Part of a small language model's weights: vocabulary 8609, 9.58M parameters.
Each number is 128 + 24 x the weight over its row's rms, rounded and kept within 0 to 255. Layers, rows and columns count from 0. Numbers have three digits each. The size before them is the row's rms in percent of the matrix's.

# layer 3 MLP down (transposed), 1024x256, rms 0.0467, rows 996-1017, columns 128-191
092:112161143131104121124125121083135154125093125109127130122148091147098122152107118092161136156136107156095145146123144150155145120144122103117143084133114098106107115140122142124167112173150157
093:081122117127121090114068091121146189145145144099117083136168117124160173098130120108112148112081101139152076060135074119098171119155118163123145134115128118116112132134119078160124138143114132
099:155097176122112091122146149141153130138155152143145117102133152132154158110125143114182152135152097130087140123125111121119141120115108126126148146133139065140132133106132109085080110090123107
095:129107159146175129180095112169123103124135130160105131108161152144151105104127140112071124181132155151135127140133161146123148128123116146129124177140111062102113118115159110125107137129109135
106:102137109129096148152084140178169145179107153133123170169124152117122109129154101118130131149114082105099095089161120139121121134100135082131150131126139136124171154129129138114118113123090099
110:112121122108128098146140144117129101175125146112116118158164102136108151162121127144133124092166143139133084130139152099155076174122060100120135131190127118117112090089115131096160150151115146
095:120139128111145187161184115107127140141092135134085118164121125154119143118109138119114136090164149094115149144123074103107117120141152114123094176104103125094190149132098123112139141075140124
096:137128174147154104159114135113161133118181136168137122125113142131114154164122140141118096132119121121097149142122129138119127102143101084108145198132169102126113143085104109152105101139148119
100:140138083119099138123126132151109131127087129117111139093137119080142164133111134106117130132081114098132101090110100105091092113163098114116148134141075147156158125137178150128152147118156137
100:108135093145098138159128088127146097109138124116166136121110090148122134104132122135134089126189144130093149166170115168130156093154122159119139144142131127139144111100163146117095124143150155
103:116149103117133097121146111127132140171122129150160119189121167142105090144150129115128118071113121102120132120136194146131097165113127127136075170128130145061164132136105136145071126131156087
091:163138135141141165129150100115116143085128080124123127102103107116108133107130148198146135112151120089120119177142147140136135154156126128148142153144138156138104112122151124123123163156121154
086:110157124137119159121121142165120095172136085120108141136155122105131107098156122101126153068107127124134147144104118161092084107123120138085114116107130169175106124162169132153091140092095123
104:144127099130124121163179127098132132120071112168130121160147169119123128109167101117114132087140097122126151151128147142105108134112143110133070124080111140105160118137105153092127139182123117
099:082100145103152137147134139111124137120139102142169161123104118099133141159109142134164134109137089147107126169106084134104108120153145129075171112111148125089105160129127160124149107127134158
105:096123107134069122109138119146137113129170156103129094152103122158131143120140104126128138166126134153112115096127127110096138156138138127099164115067156153152113153139121126120135111128121114
105:114117135166144092077138127103175146174110111135151137120117151152129136107146091135120076106123147153109120148150085118152122168111072081073116129142129134113096090140143108110115156183154158
094:173112121136160134155121180130101143138104157098125124134122168111098097145119143143129113142109078167142144161152130127139156115130141167119132133142145176117129095092113142100093114133137127
087:148162130106142098091149132167143135141119100133176149070105134104121149149126133163100137108070166130106108119137117107162131164152136098097127135133124160100119115116071184111107121155095081
104:121117138131092143157117129131127098101167140168097075123135127116147080193126113108170116104142136107103127131173110132140101149144133152084147142124120146117098121084131193138170133135127117
090:073143122122110131137121152097139157115103137149067111143162131104163142114105151139083083154128101128130153115154101112168207110109162139141070150115103131115135158131149126131084099162066125
088:122129123160123150145117092117136145144178141126144123144148120120126165095089129143151127146083148103152142098105132097109120169209137139108096142165110127128113130136149133104165130165118117
# layer 3 MLP up, 1024x256, rms 0.102, rows 997-1017, columns 128-191
092:140158160180111105114122114120127117131114082119115115122121156149127166137130110137122114100106154165155172161149108133124105115130155130119155102119099161147108145105145126130173126135142094
099:124115155103114098085152107143119131119132146106134136147088087124147168137120095134119155123163154123141094120148122139112109110110142141125139079137146121128132133141154090087138174171107104
094:124134116082092115165112128134130091140124121144136109144151140092121065116133123082180137123112137108150132097123168140074116117147157148113114132107135143133138123107165077140098133100148170
103:131151136083130146139145138143168132126082097122102143123159152113092092110101084094142121091118125162164113101132158162152148121133111106123110146105129153158090106130133138133161106118114179
110:133135118164133163127083116093150136136142157153164133125143126113128096124112088115123124167130130158116092107148129134150102162113081127087105149119144150104116113107175146107082157147108063
099:111184126143081102129127164155132121179120144144144102087112138158132138078099114103142130149119126128132173160104128084127116156140141105133075138112142095140142186085045140127100106163095150
099:115136081132126116113142126157201138158135093159101130131102120165104103117104135080149108167165121142134147074117131111151109123103125149096090153122153137129148082140136094104084108120080117
104:154128099115105144132119142156151116130128065087166124125112181105132137096141122107068134152106105119100157150187095155149097128114153101132149147084144118117087128162129100119142143118121149
101:122158125113180168139113137123115153121099147098159143146123115080134099129152121152163099079148127146126135098135121130129119114134157136097124137124120146139128117154132166090119120143117137
095:133162158130167149198118127174113136127128106121089132139134100124145117132166105163185139147131108135127140126121140122135094164186137118124124104100115124119124117149124107100170061114124143
091:156134093102108142145162147134143117128151130140128150173136119100066100145128098093112162063136153098145149135139126176153115109109156113098166168116109145126090095084153140119154132146123157
085:120096110146116102150137129127092172172111133154139123135133126147153148127139165136128119100141084158127128141134114115095126100173132096145108125139134145109100092093189106119123103101056157
103:160145121086094149115164146146098143135096143179110132092152150133157138144151101126112148109084126124089153139081128155153102130118163137156085129136123132138102094110122127136129126116127126
098:158102108086171121072149138143175123141160158139120123161159116092133093124118135155133137157101144116161123142112140179163107150117123118141087102181127140149108160180108100093124126093134109
096:080118098116132131101134130169135123155150147168142156126149129125166072143165083137110096157151178121148101093116123145126093142105139101120095082156143128121128126122114163121113091104075129
107:138149167139171122141111148115151106103143152139176131162111149177107149134123136115141110152138106172132108179153157099129085104113127110176105133149132145129111154142177118109093135141133117
097:142100118138168103121143176182143119114098158171100116112164122109134119172146121142116134131053127136143139139102146082138091102165135140122082148175156123111145146153121119062127106130143121
087:144120168105157172121160120105071132109124146120064156159133096110131089141125141128145124142172141146139087145166158177151113085138157110178130110156161118150115117109144112145156134165137115
101:115077103157120156124124127109133103104127070115156139111118102136095162112154127115144126122114116171157143122162118113135109110076129110144181117133158158133078143137125124113135130164132116
089:114092140113135123133136141122108112146145184128132149158098094147120111095086115121143164132109137147086157148094142129167086113129138125157083163172142105155130131115157143141164130111171103
092:133101094130110113145126131120166120123145117122123169110109137146093120130147086121151152081158163105130094119119125124129090134103102107152118105116160141141140141095131109142123133113142109